python train.py --attn_scale=0.125 --init_std_qkv=0.0847 --init_std_o=0.0 --init_std_up=0.0847 --schedule="wsd" --decay_shape="linear" --final_lr_fraction=0.0 --train_tokens=230900000
Each number is 128 + 32 x the weight over its row's rms, rounded and kept within 0 to 255. Layers, rows and columns count from 0. Numbers have three digits each. The size before them is the row's rms in percent of the matrix's.

# layer 5 attention key, 192x256, rms 0.108, rows 160-191, columns 0-63
093:115191159091064139105115114115133119155112118112124150124104140150132092083114065076157126141143121126196142076109083137148167140191155132121111149129197210190076099137182149133148146169145094
096:082113172112115077099126096183123076117151134136189136132153087174151139148123093112129069097087145157136142147079126103170141107144132094069204138169145129126089138147096145109122185129189131
093:101168147130142154139166181165098131124151126190054041141163159138126075134166114092125144109121178142000166095113115197121124090136110067132155148127138105079144076157138140083105108165087106
095:121113154109112114166174156051123100114125176112134164107151086174109111125139155141135152184168142069107157135178142107117167133060146129133150148145177086138113144149186107107156070101132082
090:111132148164114118103155138066073120145099157179149157175143125155125127148089093144195085130143133108141112187142131124128148185083105064123113134094105090161109111193163134084076158130165077
094:171175104091133114179106138110076150121131175128123121104156104122153152172120157146126160156116128131149042126067164160143112099225162171181173089097140123134146139094144091053105146123125164
093:119110188143112075125176152133128121127081137080093110103151128107131090060188125168138140134169208110125200060168113129095177111137111124183115161164064168191140098082083100135107150076104174
088:080113176111062129063073157185084141139092136097174104083130124128141151148166173120149131156157081164144156153138134085141147141110110131148100139216101202130084155145158120102130156108139177
097:114159096088133117088114177123090087155162164120087146199146134157145103093176165086062123164092170192083141108112133134140152066148162076045156142145146133161104128187095106142094091151173134
100:142123083090131109110116120098140031128128192086133140133111097114123118135129145123149117094119099180147139129114094206111091129061154156179161138101149091135169120133108127139109151116089082
092:147111133106149117100146100174131106137132129131080120105117157185147109089109140155126122170095135148155122107099107110176144142096152145129146151182096054114136119175158114069092145147099131
091:089129086137154141116166153107156120171111164094115206130117092099180163120098109109168096096151091096121085087091145158110137086118091155101102083102138147108204156115149150168105138140094081
095:172171153149175064086140157117148180116083108156113130075093138142116115126117198162122142082132158131157090140156126104144140136122115143209121147110122118162120089145104115125108124135096098
092:155144172121172205119142155113172106140103119117114112095140144096120191123149145103145143100126194140115116148162160214132072124120090179090187107117133158136075142107131137097155153093070110
091:124097135103101104151090090089116164111162116114099107067122178134105154105146119169120107126127127116049132129110159112075148131185123110169097108131191129111091108143158100067189071126152171
097:172104108193096120075124091132180083113144095139129127180132124066061165135121133119132168113067182135196060180131094160098139191179171128093179136102159169105141097163154140088050152123161131
092:160102124095089123109124095113130181100111152163140177087090165135105106117174162126143091074063122178117133154105101115097099137101156059113104144094109156161102158125111139146095089162149091
102:117133115114157112101110086090138108137098123137117114142152170076125115118117095143124115171079135106166116152108149158089128132101152178165124105150160158106112128110109146123166118077107135
090:161085206136096131179141134156160127135089126130111204119071147079174049152147137136140149056128197144110125083151136101116150173099101172141119148164169147138125159173147148118135102120144118
092:102094202056190112132135121151095105132179134114153097104107116114187127125111113112120094128077125119123159119175126076106168156122128112129069160115126052106106156152119103116084131207132140
097:109119178142116138147146143132140108064093144155128154171107148082129168112098034131139127111145140153169062114109172098158068187124139151143068146099110116097131145158132101068114161119110139
098:120113108125112084088098121123111168107095075137203129143123161143127086122115140119095134128082170118144173168094111108144087172161162151130137161137146138151100064163131094126115131163139179
093:090136107125128115151122168106070121110176137141157132142132109117125131162130138161152167086076056141184154091138123083092118115125154112130156134095189198117140147147122131071108161143139169
091:168178105106147136110124115168177094117113135154095131165145154151116144125132076141095098124087126148194138059131057160127144172103181134167056116116098100133108107164172128091162128156183143
094:143127108162176184116156129060152127123140111129129127145102071110068155148082140088152133107084128145059144113154138100191132061129131104108124144139107113177113078120116111089161180077149101
092:136122118147044093123136149131141148120157098101107180125143088172124057139124155104142156156086111124070136149097106131126209116096142137131141127130096126088110067083078156085123159138051134
094:165076063112068145165145122139121082099102099068119171110154128177124166172104143124136127117093137153161140152085146163133102099191096101138169171116190127180078197093119093151144063122084099
096:137114151093133100137097151144087095119157129146132114168133089204106076146140147131148172141096106172091111139175122132100119111136121157101094144119139134105137145166111115109072131156205146
093:164178156178148129142146112081115125093174127060196171116127071112097094156108156131107132088177104109150095148188159140123100216086145180116204177083026139181144113114150140113153110103145123
094:109088078097140142110186160162139095152084142176098173074119156166073169146115133186125168129053147122156161110120118120140077143139113135103113128189191114136093069105092076073116051134139158
095:119128178108167080140143134120081140115147191152188150157114180104172186131102138132090114100136125179138100083135108120104132172144136142181154171065148177153167169118088142115086108162103145
096:147153128168104065150099092118124156077136140129131130177094129190142081157184117193102126115128080089134182120148076056202131116146124101175170171190107104137087164126117120114133144167186141
# layer 5 attention query, 192x256, rms 0.103, rows 161-191, columns 0-63
098:104198083142143097134126120135159156127119106182127157136160119048107115143154096102112124117107162088069127161095102063191129151099145155170121134124103171151139140109100124139189135148130147
095:142108099076089103119121150067130125158133130113134115117099117102183170177122132139182105140108120098108092168191126070130150065088183130137125140129190183159189137113141121104087119163102083
099:136169129158160137136092146168124082151131188158155085102090089096160104109139168089192162202049084145166122120148127112148104134130138104099140110134107141075059123140130123140134141114125168
099:200101127175125107136131147206160089121129107091098168142171219154102161118149187097109159127126104117117141117093126148131122176143170150117143185080123089139134102105099128148182119155159152
096:087083127050184146119174118101140140099130098140095145074147164121124130133130135133153117166125174161162146128070155174045099086148142108141074097173112182159139083155074151147092160151067120
103:156139171147197110115144113137122148148080143169158170128151017122139152114092088094115136152222126140192118142182097116143119095129165099127132107141152141081127135156170087148179102136171130
097:101145106112165101160125116163126157115107110130140099147151157120121099178083127124138114090205149156158127117149145188155079125132139141121128206108171131070126114131142108096105076126143131
098:101170074148126140159118062102175175091144112135131142114135152097174119091131106114159185181182129075137119143110162115145125192128173117087079124087097080136136093094141080107135191127119124
100:164078159111140134158122176101076169099094138127141164115128120077137139159144161123123138164079157107081113185087075153112126116124085130125101102153109140126109144086087107187046186105151102
097:109150086235080138150138116072102206089114136123076192134114117174159145060137067148111180129137135153106160145100152191073118113153132115107167118085142094152110136139076126146160162127128113
092:114203093121164146143087085132137141143110089105117123122155097202103155194085163163095108121083113122146132139123134099115142108111150188147140138116141182137058131156111045079097099087117133
097:063112145149073129179056099133124087163117127136088142138180147128141113086149137143105142164186142096090130118136124103109114151117120097111129191139131177078175121156089150079088174152122162
088:096137112090203093035138100115154102053135128185171128193107116171181106111110077101126111043086165116148201128114097066128091132122073133156081130132135146085170141202092098108075176169123145
094:085196125158138068164199097137137149202151107099096064185088136148181107094107143089151121177107084101148141108122165137146110110102102138135110112096123139129170145134155119105109130158109125
097:175147159130126190105062134149099140130129162127039156112149122123162102168114107150142114140124150084137148142209125137156104168086110112121150158084138098138110087062171070174127086133107148
097:126100119075132143113155115139116088112138119107092092114117145092171191125164161049151155178140153123109137169076175099091098152129121179135112075175115082169135089149176107131106087119099123
104:193153119114190107071073129094093146149165166140145159142087101157151121129125159158120155155155162132167147102115169115167119102124100128169182129126068162177138130127147212141087145101158104
096:092101105124146133111129166181134183081155162113146165160132079149113129098075164132138201171176147154129114092075138154135139153096100135087123136048129146132153118157093184133109059158100143
096:166134084133130139186190117089148132162143136111123186086143139137094174170116194122162182162131087148182089137144137162142131071080114166129134116108102120187111118143123114118187125085091156
101:120170105122142140126175163154118085127122139143134128105210102138107126062142137153125142126075137191162101144129141190096142098127101129120095119150162088132058110114140116157164098118098134
100:095155132111149160171092110121101136132109117083124101105117076116164182073090148213214163099150166122157127142124124121148112059127118106130103163112130143100110083163122159121135212133099130
096:148060104125172127160062110161127138149107126187095092085120199174061172134196138139177108159119141105045129114128162172134090141113138120074119160176087071119106124141142113142101154129129139
096:124158147126138155084096175140097145128098153095129151114141168140100138071097142112126132099151132189204120182102128119123138121124099156102171128130101141197156086109128049082097132150063148
092:090100117148117104143142143190147192153150181120102133170146113059112125154179115150111155110149151166148108145180065125109115083110155115159119118091130081114206140151162155085082108132112158
100:123108127139095141155085128087171103145176132147087183127150118087105184177121100080131068111097160142124154160179166107040116128146053100148122085132128132098141160114138122135071110096130120
100:165113153116195072080095136140085157103172080104110136181103107136124154052162143130087073127105153124170148118174076099141135150165098123123100162098066108140112120128112151121151123141155099
100:137104150137107161185146112144151082128115108117047112184126182115167111103120118060131125140128112104139141149162153184108137103121155103119144123077158097160093163092107102180136168123092148
094:139121132170131155124132100154126097077095171127090111139187191128123140194124090138136122116126088109151118161130156155114103105120122087105128122177105097148112071128127176106143132148163147
091:124140149131092113119148137165143163117119128108099107133111139093152147129121153065138082064116087145134088116124139101154123146146163160102133145074065159115088105168157143137118116167096114
097:112106133131111135148175129203116153136067122163143112119170015154174121138137153102143127132090131125150070069122124170137074149119103159144094129147079153125165159106103154145120148141143141
095:120077132140213135155139150134118098134094116123135060122151128093091121153132095089136170206089089120170117115115090157198128137060132136145134069095173057118127088103167118161118145108106125
# layer 5 attention value, 192x256, rms 0.0943, rows 128-191, columns 0-63
106:066086146132030123130168156127126073125104085130152095192158124153141097097127059153146154145112083128074114187134170122125143127078209152116099095088069124129152163167096132123105150092150112
096:136202106097137113089117138055112137127147114118130093181138111094165170085145147135142158163104135129161114120149107133154202115163127124137140175107064112113143074158126118088141131135144143
109:095117136176079134167188139087119149102129174181175088150126177152167140112148173092179142179132028122160138107066164105133088146117100098073169175211176109157113109120162089160079139158140127
097:112143141086149144148177138132162131086103146118084142132144112177150097145125075110148244115112105175165121088129135144196119122095136063117147162169107143106139157120175160143162094182132098
094:097095114122162096073106089116121093179096166165090101168082082175181162145112141127148124137109145148158155133099145140093083164169118152138123195149175160125051086119139099102113139111121137
098:130170174166149151161117093162089148152115083158082133115159132093173078130167235157146136160082146097132174165142082139122118162125138121140194104112111127184107165118178160134124161114152120
108:104076105136089109126118126162131100144147138133149139127110110140075116127171068102131144145182164147085165123092171113143094108153105136101144139120130123088138146184122143097098172132160123
105:079136148120139174137126082087127121141141125136143095121112180141122156101162085094099139157106140168126095097180092135126083124140086163138129133095159174114162146168092156083090124161114151
091:181133108106160158091176144081105091132084113112137116142174166167122144151142108184119146149112132075151116105067137159132145118144136119098161082182141132129088082140127134160093145105078109
106:177144155124136132168104149167089153158109140126119157138152135136132133207163161146121099140137116119091125160117101149164085105100119120126099096148115164096126149093089203172132150141108100
108:109153092080110111099115068118127085148146183143093177093133064132138143134081129102124092127082095116073102127170117106120115160126162117095110123110162162062067101171166118111159127137119124
103:104102112143074124097157163184140020126118076175189140144137139173128128139166154091114126093160129162178136109160128131121172055166117105094121157174128109098123154111135101149113092112160111
107:139065103092059107111085106143139135142087072167115159077059114178079169115132144134108059172057136173123135194124129098102122165122115126123186086099106133135152047128113114113151118159122158
095:084115115115102101135135145156096099183162126128156084063133145068136114089140124148112107174161108087176120115114180122090161142131122150105109134103090074117116184158089089111168178133097159
103:121117042066088140121152169147118041127120160155178136128095103120158139149159163155143157066098199182113118052127149169123166136105170151161162137053133106138220164140116077150129110116138078
104:071101102128117102148105109158111071113121104073138049135127112112205109091123127168111161147079151081090106093068135136159108112092166154123145161129158088112074112159114068143072174121097098
097:083142126090164103146141131138139170122140146201187118111142169109148071110140200170116208099150107164151117127120131110111151133124104106140145124122118200154073168109124135161093113162136166
098:065119190163173112126183150107100118134110161075126174106123115143089139111166156115102117122116158082052119188147106161080074086113172128129163079133075145096162111137167149091140122130166152
098:137132121162122096167187116104161087098159143118085053223158119092136076130151060166094132121110131118148134152164096125105078132135126126101122114109194135078130134091123138112150155136106140
101:144054179084159125075106104157115100135137183092129101078147192099133128071166175121192093082134173168147112146065080146070099148157141121151129151118105204113102114125168103072182127074148131
098:158106133128143147136130124167098142113180128136151152095123144132099111079118150121085118095091132120151150063116118115108135164146106157149134174121121199124112123162115121164135109106122116
098:077125116141213103189159143112144114101117077066079142122125138159143103169163156138143155164150146135103099152114073143130125124120170109143159086158079083174175174116193114098105158139140149
108:112110079079061100186111073162126185127133089083091132154087181106136069126090085152153071176129143095075099170145121157201115167134161119113080113134090101174121130139080107165148166131139159
093:121149130085139140166147126098168142168077119135167115153118123153148171139135128080103142144101139173121099101108155147157083100133107118153122074169107065157084115133184102115107141162152166
097:147145086147145099059125129109113090043143092131136106123176096138087124125136118133105148085088170183122117074125120192061147167146136096106097093098142133182139131104089112149173185107105090
116:130082116140050142131143172128136149120123065111147061176122125126133112134131109128120199116094132126193121087132079132117141198154095074136091142098145149140075138178154132113158158110100092
103:148134144073202095172183116086102159123157088164140156150144173150120136132138121111106164133166141130104127073070111126149131115144148157188148139104139080123120097088124117113110181152115144
097:103107141132126135075126150109168053136153110148166158093148115130105124132103065154135093154111116163212162086103140084086123135153093165122148200072166204193123101116153134111136101111146126
098:117091150127166108151093108122105105093188094081133110167110156124127164178165102100109149115107141074170091167144167141133143152109077094130095098134189143126125105088179126089070133135080116
107:170197110090150149114128108127123124070147131089072202097087125156090098123117118156097121163127150106099109089189099129116104159108123144129098136145140155135131147136134087118140196147141087
112:190140127183050140130151130116144156082134092067135186143080156105087143136099114186086166165150185120160118104141131160101145133126120092126102112191167109159135102133094117130181118125129121
114:089196138094115125135120141107104108072141117107135142189152131130102137166112070092148171141126136070118089106162098177176067173143125127110138101132148103128108165081114146113089164124162136
106:124168163137098131181148140133140112095131100111062147147132138105099153168072132134103147063164104087200092087152112127155111051129121121132117081137182086108121122131132114118143123102152146
100:141109119078215105147125131099138159076153136121079127103099119089115186144109085099111102098161192112115089153164143141123116136120129134129131093151159048130100153118142131145156144134115110
095:143121134082104150115180076086153141143130088131161112143097102158179067109135086115084134129115106179130114049142101138098137121169091155101068130125140142143132136095110071175105111177158129
103:183061141177086137141169138108132181085124098089087160134098071119121126126069053121155138201115173114092099090175128117160124168150131123142146111105130075093198115124130176130170188092102118
103:054076150176180111161176202111141162109123074113083163097136147124128070110100132119122157100139134114078099171174128094179124155158131092138091129150141122111129084151114114108127172141108159
110:078044128121069106101141169138137148128122070119124143088074228155111177104101152090128078137116150131121114119133166135108132066137137120105110176136131160133137164098164075103150097109131161
104:152112163103105155146148093146138115165102082128119105169164115080108183130143139164123176105162171141110123096115097154142140124134179152155155107063172128202194105122077175123144117126111152
102:106151122125129145135194126147126164064110131062154086131141047181173155116115105141115119118153077152155141147128106114141078085102134133132083094146144048085075109115113180176125140116128126
103:105146123118092112139145094160131151127159115159136203073164120120094083223124094090177170085146055074206117126102180094169116152126117123136107117168156148108076112119186113090119149149138113
108:133144168128203140133080109191124165080101168088126126101170115081086101104119092160145104133096128132049107190091119140075092178122167139110142065111076098185129132153145167054135160147140136
097:130148120081135153121071098127132201173134166087132074177064159118145128176069156098151045086098151156175158135102155146080100119140144106105146186086146123154074150123084083119082099135119131
096:172132107156132127102035161108093107149158142070103140120119109115117115162053085200108136073145173126231170136132145137119136136116139109082132124090155077150079175121076077115132100152173109
095:090151179106096127101174078142140167089157115137150184114117107181093120165096095102104067111134084112212182232161095115098148117137112136130120199105144161115158187150133138149125198093118136
096:127177146149081138109163204154122090066133150103206168078130083176149166084117190163192148094182152149143108081118114178153118154098103155144097132130127078171170135172144219101181152098119120
095:084142073158163119132147100112172148089120063147089137121118079184099174155111114116143176123176122112116116173157061141115122105157145127169090112098132117118159119094109152131158161150108138
100:147065094129117111163117099106166145126087063167109136115100210134106139128116125154136145120127114162143170114087111126097159148071142116066110187132097168147149103152150097140143152134112100
090:035119121096084129123151136106134085108167071133126112097127175156147101090150163077141121088070074134132113139110144155153083145132139125127078149127120079119165124135183222158132112126125130
102:100098098107103122115154158113131160175078041140144131147192138163151192147163161142171169132099090135169176180090094172109130153178101124129116101114125115194140116167157192137138235149126145
111:141103136123111152166135098157114100195125121122081087133121178133154170132165087123113143159090140188176151086074171122150073168106091140091108206133078159128174113128109082169089127133167143
100:070110122143158111119192094089139137127182082112188150152125116124122164143127109092145100089100162068136163126093177136073128104094128160124089153132127150151151152160156149139081123145104129
101:126169158109147103068101131165121185122104137157096185057075094099169089124115134185089047100118182119106129185196173114099122073170148140102113079116095115128120118126094190089090104085143147
098:166094098095142133124093121128127094094145095187095104135121148121109181105108126098140137081118147167104143095097131107155173131106101130113128126132131133084162105167168084143195130119098172
106:166153136095044167133130101077128167175132056112132122125114120143096138217137079111150154076149169155126149090104131131063169106116126112179175084107191135091084167130147192085108151113154135
098:183148113129087140141071170141135192168105199108050117114110161122086140105144167076128130144183093128094151104099158095188129133145109144102078097152114153127130107069104143123148122161142087
097:192066133136072116075131137146148204165130108167109051133138102145132158108137102143092157089085108146152143110093179108092111147078111139164135157079201135097120158147168079112122061132129163
104:173136179096153143082154217109171094119109119103115129118081111135099148165069093143157145127158148134166157073155168113154147073103127155133126182125139138141134125156091154112123173142128140
092:147091126156130124085164129065129173110123121085164096191134105131136140134127129088088176085133077157051129106120176148138165088135090167114133152088063131109153091183119170120157092167094149
095:139114132138176149119203187203115185153108089088097185070134138145097165112143138167147150144148133183105144142097101153111130195112123121142177044111182094156107094138181117102113080157106136
103:091192100242132100142118076194107073040116151095129125185146184121091081148119091185117104077099144112171104153183102132154123132115155117163144052132164151131132143114108083111108072097090122
103:125141133172137152171087131123134095142108133072118171142105114121119138159126137131131119167081048134182122133137107097114155124104139065139091105115163126120064106144142125088187132183097141
102:127062135055145128080130181111140057168155179159084118077126192119067148148146131094179139190141130177154162155066176162092126154115128125129109142193102143173149133151097130110131135081096162
097:154138118090105116126145142120126091129138137104141166086117048136068180123090165091144107137177146176141153192183072164106112055154161096132143084146066192156075104143093084103212068129103134
# layer 5 attention output (transposed), 192x256, rms 0.0896, rows 128-191, columns 0-63
099:064150168141087080135148137062141128186155126124124065167122120101133182093092111094145147093162135148118118156150149115117095166145127148131148114152111156114106111146139060119143149165119138
096:160100169127070119134163103143137116110065129137157084107145137147142123115112120126093099142132139154109141099155099083154181145136163163121133155163159066119097115115152106147161125177156073
102:131126139113082113161093150092164087108168183086104143105154098115123156102128106136136065097209169143122105119092171103092123162178127168188046109170114125153153128174114097161136119132165139
094:125133159074183157152197129182105124150134124154121175098133163122090152105145143066166160115085134120100087075149096170057177149180159126143116149070088105078153162118100087172112113118129188
089:174141104097182094149061124137136087126128103122169091156158095114121100126157142137187093102129155118127125124076091143094157180142133123112119082167088114151106073111161136215109115102131170
099:114175168165109120178147125148112175126166134131195146132116101131124105175161099114168149211156125104158103171106129122174213103138129137191080147097108145072138155108164140113140127174184144
104:095125187148164145115057117117104180105198090125104091115125139121103134125175177171112107083135108133167102114156134095068104093148131141133092128124123152123144104156154160096126113124142147
103:062182133102139068063093096104119134147106130136114115127150118099162170104077113079135129104152129107151120164133106147149178098107144114119127086101139144133186154112149107073138086081097129
091:124127078150078096121136127118107167134140048091152145043076096122149105193150140095128136087086117111078101107143144128140121141198097158157111121121118112174117121143131149116099174112085120
105:127111138117151082163143166122169162083115107180152073163128140120124122112156145084128203111120091185108105110164196105159171117116146148051111146145165147149108127161107175177123160217136139
101:091058115117177094169185066077111108108078185152170161155077156152141118182131188137074118183135135123135111163101099138130115084138128077148150095133156076105101148091091071123103130083116162
100:192153136159100141123128092059144127093123142159092154145116122152134126127132100112164067119151164149095102162168128041151078179151114121075176169114176117128123133139117064134134094173169144
103:126073106156179095154106170139104063137174103103112129138137135119096151125178172083114105156065088171166132114158123113117117194051111185191089110155141119111138136162170106174129129162115125
092:161138119132174115116080132107137100124100171159121177081132077151114134145139116081143068145131087097150127086122127116142152181085106120180080073122168131138150150083102155095091155200157126
103:158194143123066134027156092094110117129077100149170097083125130149110170133083114130126153120156109120103127113199152087144110100148153108152126115132129137101073108130173114100111097139157116
098:155172134100168089141163146119115176112150141137151042141126169073124144148083170099166181121128127095154194121141117118106164158139108120121144129157203159137102086066113194060136162136155124
096:162151119124160179153180106121156173157121121119107233082134119104134113124133179120166131151187188057131200121157138152097117111097073117123150117129156092099098145126144107083110102149178073
100:119158148127167132128130144160148184156189103172160092106153153155171139140154113169128145074109091117144098105190163109185095118120149110134096088127127057109082121134169125060083133100113132
098:138126085165157066159173114136095099090039112092109104211085112093123080166082103121144128111135157107122120117136164127107112160127062109091158132089097125106098085119142125134161136156157044
102:117084162171129181142095166098114107123130082121114112095132190135102123122183164153128139103138109146139146133147114164081120148153140096109153108161139105099191145132106123121150168238077121
096:215142145102159114133066092163164110099074105162076195116113104136058134144129176141129113077096127145099103178069106118150102162151132127114141099151106127137136121178084138169105129121139124
098:129165160152067115163175108105105092131132117098163113176212174108139121119116152068126145141150061133102174094115145153206143138167181181208161070183096138151103139132137164112108094107130107
098:125152150146103135099153137128145103116155125067150101096142124143077137129102088136117104197123109113167103132143154185135118159101128138139082156213129070184103159146144109148131162046132094
090:140093135168107172195068167157154141157116163129188136118100167129122169146107110107085151142134043066126131095195135134128151113069178149120097147147136112111149098111082113097168136114155116
092:168118132130113130078150132072095086127145105195151093133105079133159133149079131129152151121180173147063104138096140139140108121137126141091061093129109121140146169140125192135092109140130075
108:149104142152120130169135128145143160149116125206113134135147126158114083148082118137169113138112127150133107096120081194132128163142185146097109075119156188163118101148141134134130132157139125
100:097169140078137174163097145141182129097090095075152107162138111159122122132169087077106124111137170171196142041098168089183152155137158141108166138088128114128135100168081067062143154076141133
091:152129131142110175135099129154121079129094128143124140121088138081127145165093125138140093102143195162176082090120074129152200132123129107096131089099125136088147103145127107117081108083144154
095:153106130133096208161154120156125105148149089139119164122145193135058155132173089137128190111088114177120158128126192138060088186111149114091105131128109165103081095083093134159109129124127075
098:128092126107183093172151100082117139039153088086129096077126195162168169124076110073150100156125142138103136185145181113096193158156044115146133105129152115129091186185097108149113106113137134
106:149125122132152097122170104108140065156162124181167097067109164161149124110160137083070167147094128171089088134149166103083149087125163142119133154125128132134161085118113172150158099161056119
110:099067139139097179127126100124108143136130130108138125152124158157089096097106085113146155081152162161118125129152177120107139110098106188154119121068097176132116139123141130141094166167119123
101:134097175104156117159167127145137108082115145156091128174205106077053126142153099054118134159123132124104127103112175126171170100151119136128151122112140103141114103102157150083091139169158142
094:100145149086095131134128174119164134130133117173064113135104168188177098146146175103181150117141099132038125074108199121135147096084135120136070134101141117129110079120119122114174204126145181
097:187093098138160090137135087090084103119089169114149158091170175140136111169119126153148120095109189053187158156138145117096083151092130122147123163109175131167109164127083157107157081142144146
102:104131095147148125153105160137114122134149110138183071168118130110085147103112124144086139119113147159096165103122123160133192127138128113082159125068123101165196127070148136134140118090132170
098:148078168171159166146178178092157111047058123137101138140148136148161116127186154101176127101113052115110082110125169145121120108172129089102097174146142081113130103119146166144122123152115146
108:154144149133169147096131121107211082105139153126106158145127151078092137111172136064090092149111160113119114137134145152138116143102123145184108087146128150079176062105084195134098145140118217
103:102145123150098118087137180120143137128131069091135130114088120093119148172123173134138179054122168111120180105139108137124137133063123113124088170161112147160163139154050094157161151086117074
098:115138118130134094136137128173116112100161179144131121185177135161111109144085187071148096050101170155091099120070134092162092161140162159033158157143159109137143174122119235148125097186113160
101:167071135142112187099088125109155128096106089125107143181127085093116162101136122162173079106114086156170134141114072131153092054134091144117118079139142160161158112107170158082173115101154165
101:104102104139143153144083105120109148100123146077140110122139162082137116112129116146171174150086165165121125075125122107141092155090116117056106080134112121128141227088135151153120116111101128
095:116105160175112143063138071126175142171151143107117126123112151119143113088150125109132128141162155090145114114072175133089084146104202149186147110076096117159157141120170152174158129089158142
094:069079167090166130097118114198125143123080171116164129109117145081169130158164094160152229144123164097193143154149110121103067108126081177121146108170121173133122081151156124119162121145173109
096:104106140146152178147150098142185159091154107114093156111162160144109077130105098166163071106112094097181130108143137125079108094084116168140118114125139115165130143115096075159129140202148158
096:095085156157093113112177138095096080143150121161127114130193121100126129202102173138157141173180109106072136117102135170088158211134114136104184091134113136149116104180107149145104127186066182
091:123122117130107143128128087119176112152155138188123073083121106151147160146117148106095216148131083126142146106187186122141150069097139157094105139115113179089158118115041160142116151080120168
097:197188144129081117166144095129168086107194103076134169102091120080131117114112177171104133138099138071140131118078118110159126138131125100185136154177152108136113104110160139153160144144097191
091:093151146134147186100120140089185151135156133156138150169132124167123151140109146138139153113079102113035116116107190152131155171143125119178081086118180160136099179154132106136070135127140152
102:140106123123122143162176145104129131167099082095143119127135105153106099142079138144142115163158108147184140068098153161132147132069061143133114165187144151098124145154137135128156086138173154
103:118125171094150106093032110158125182099118140086120138112136121110108106123105112121145128097114140122136133120119108112167107126153162092121101186153160185124130070112130113104180087150146166
101:110099144102117154115125136113136159140116128085064142173097111091123135159141087148143118117127145123168152136162181114096165193099120099128108105158157131143096111125101088129111131101137172
093:085093133121149113111166139123109123184096121153151092160108091149094118150110074175168104151137158084087105183125120145148085132142156128199095132071189156178082177153113121121134165143135155
097:117140087134132139122119101099120129166072104185114148083119149140130164121112159136119054137147142094132241168178117124094135105104109114131169134172128137131133106152160165200126146133126089
106:089105156126104079139136190132105106180146089161125137135127129171150120121110100144114109161118123129200071144123105156097189071102191101099169111128086095085111130105119088170121136063194147
101:122171146138165154150092153138121151097123151073097130081112138139072160118110138129121138150110098126113121187100153139151082123118102088104059113122092076171137102099094144151140168083110145
093:166088108122122125049097155145158130203116143125096184146107125142142098148150159101128119092100100102172118110103111131113132092157156131112091126138161150046110192099072107157114155133195194
098:076100149131123114087115132129138112118150056168106066087179086110080197168112134122138135168114165126147105089083136124098166111086166127092121141077105114153092093138189120111161146075115200
091:128123122086176107146152134103082187132190090084191139104114113113165120137133168146106138134204145124170082126101098086102134130177124099033122151124111119125151108095147083204106153052108092
088:126122148178091134120183161141145044128221076128116128115150071098166079185166111168116104119138082174158095115106085165158134093102133130138135107109163133165186114130107133132098100189079180
099:105138096103146135136147173137096098138139135151122105128172108091093159063141132143126119131168141171118066148094092090162102137167143085136141131150139115106172177121126117143115146193112050
102:081069141115076109166092105164063066168081090113076112062167101139128185116105147102100147078156121172126146157121110140156086135186164145119088169100124164150131139118207158130142091128154120
101:099172156134131167104079103117155135170144141189084171082126120066192101164145135100135105110141137160091133107086134135058139130148135090156162111149101135127129121116147100126094165187145100
095:074165107118150106183109128166078124088154059122179090098117118147177105171154118162115132153151074143075039100121120147149107110105178111076163126109136087153125168165126165154140162151106146
# layer 5 MLP up, 1024x256, rms 0.136, rows 0-11, columns 0-63
098:113152089132121138139123126036106123155130150128162095124167117139105139135136107124160106176090123109099127155126146118181123129149123099126130153160197235081095073142084141073156118064104153
094:115094156142108181105197109111120128112162112141088092084187183136133083054094092094118083144092112068135103091094125115119174133183144152081167140101103059076148102087155128152154145093166137
095:130109131147059158112113097108105155125078151151141166161120077151111190160109138060125083125174127097189097124159095100123063134111118187094157145159144095140151161162095091129150096143183088
101:162130156167111145152123066144191163133155160100105106215196181158167149158097140130149102097129123056173116132192104095135150113106092106133086108114110146123123122104083101141108040116091012
104:099120160060115131171128116123137146079120169206132100149104137116102174169137160148169152095138167130086153123132148161136082099123083107164101076085124152127150167120111183150049095149144099
105:089109142072124145166107169147152134202127163195147176104154081097124079103135109088107158100156158133122207111107074109122109125103154099169145142119081108117209109085104100170176104133149196
107:114094120085141135106111116106121130108083131059158194140129133105120101082129106090178093181156110161116160132182123161146131121134132207128116096206150129101177098083214114136105154116121157
104:161138102113098112071120150140125161123068148099072125065121120115200157143111138150178070085104058066124091098122085133173128111129084126132115191099091150109161093084157138125101131166129125
102:097147115094105133152062127102142121100143142075094138095155128134150164193194125106161085121140098117129078194103132108090138143118123112109113120082092120122172103100151131138170064120134094
104:145147101139116102149066145112167118130144119110094137148131111139116195117182110168117173090129130187144150072160130137093079127108067147117129108130173098127107180095074139137173138090098115
107:149143124086138083163094124084161115119112132130121172087125102140141091119165146083127129113128139095135148144154180149111143131135184144092134152123161097120181059084153119135103142131140117
107:110123130148108123151072117168194100157180111168164083134160113095097132109179118114151161109153128081089132179154166135109090184146138195142120103154134106113091094112117143075117148108130127
# layer 5 MLP down (transposed), 1024x256, rms 0.113, rows 0-10, columns 0-63
102:071184192130095149073083135142128140152117124146132170121091151151112148130126142158211154140111145075134138135145143135108167059066114095121183130106163154105149104183115099112131046109106144
094:138132141162163113145071115130108105151109124123145102110098123101189158127095156165103154170160163146135116167141159129178116127098175144161136114155116112190075135128064118162141146174165150
094:142149149163130124145116131154142116136112093162077141164125170205117163088103133142074181113131087084074100155175116203114185148152183121130102066121076137204115132192091123112083073138124178
097:116123126101133162119132145124086118148162138141128174197081136087100125175127159144118121132116101166154160148124089133056159076097121201103127216092114111139160148143132167091106135098148141
102:146150120106113139097123125065120075151127143097084127170109135115099148128119089136160109113088133160165075101207080140072208098064160130130129192185075093131159140062155146132186122127101223
107:133089142122173071115114155133181116183146077027080134112093147145109145131122124176123086140071162133154137106136118074133135155089114055102154116118074168141137135112132133121143189101126182
112:142114060133132170122132131099118082141134126102173123126167118215143097167153103146205147088146149086097177144191126133114148121140090134157181168159109115111072143168131173111130127062122094
100:120132114081140099201177051139111169141130159166150073125103072087159180088160124119114176134153127187118139110054093068134175182135160105224171111144111179204094124180123148162136135140170107
104:170146129126100112143100120138088089139104120158104162140160095124199102113129143087072151120128141091131137115124047139183160115144141104128132144144163178150126180114196141122190085136092136
105:142152152078094089135199162160097099118096108081177194122130128117139142149081106170234165138120203143070149161145158145178162148146163111131085104084115131134158121171127144147136087153099108
111:145171129127138165165088132117104114106132148059129092153134073085073103145130090114087118084146177102120166099133139193116125128098116171083164164112115090182141150097158054109121133146146144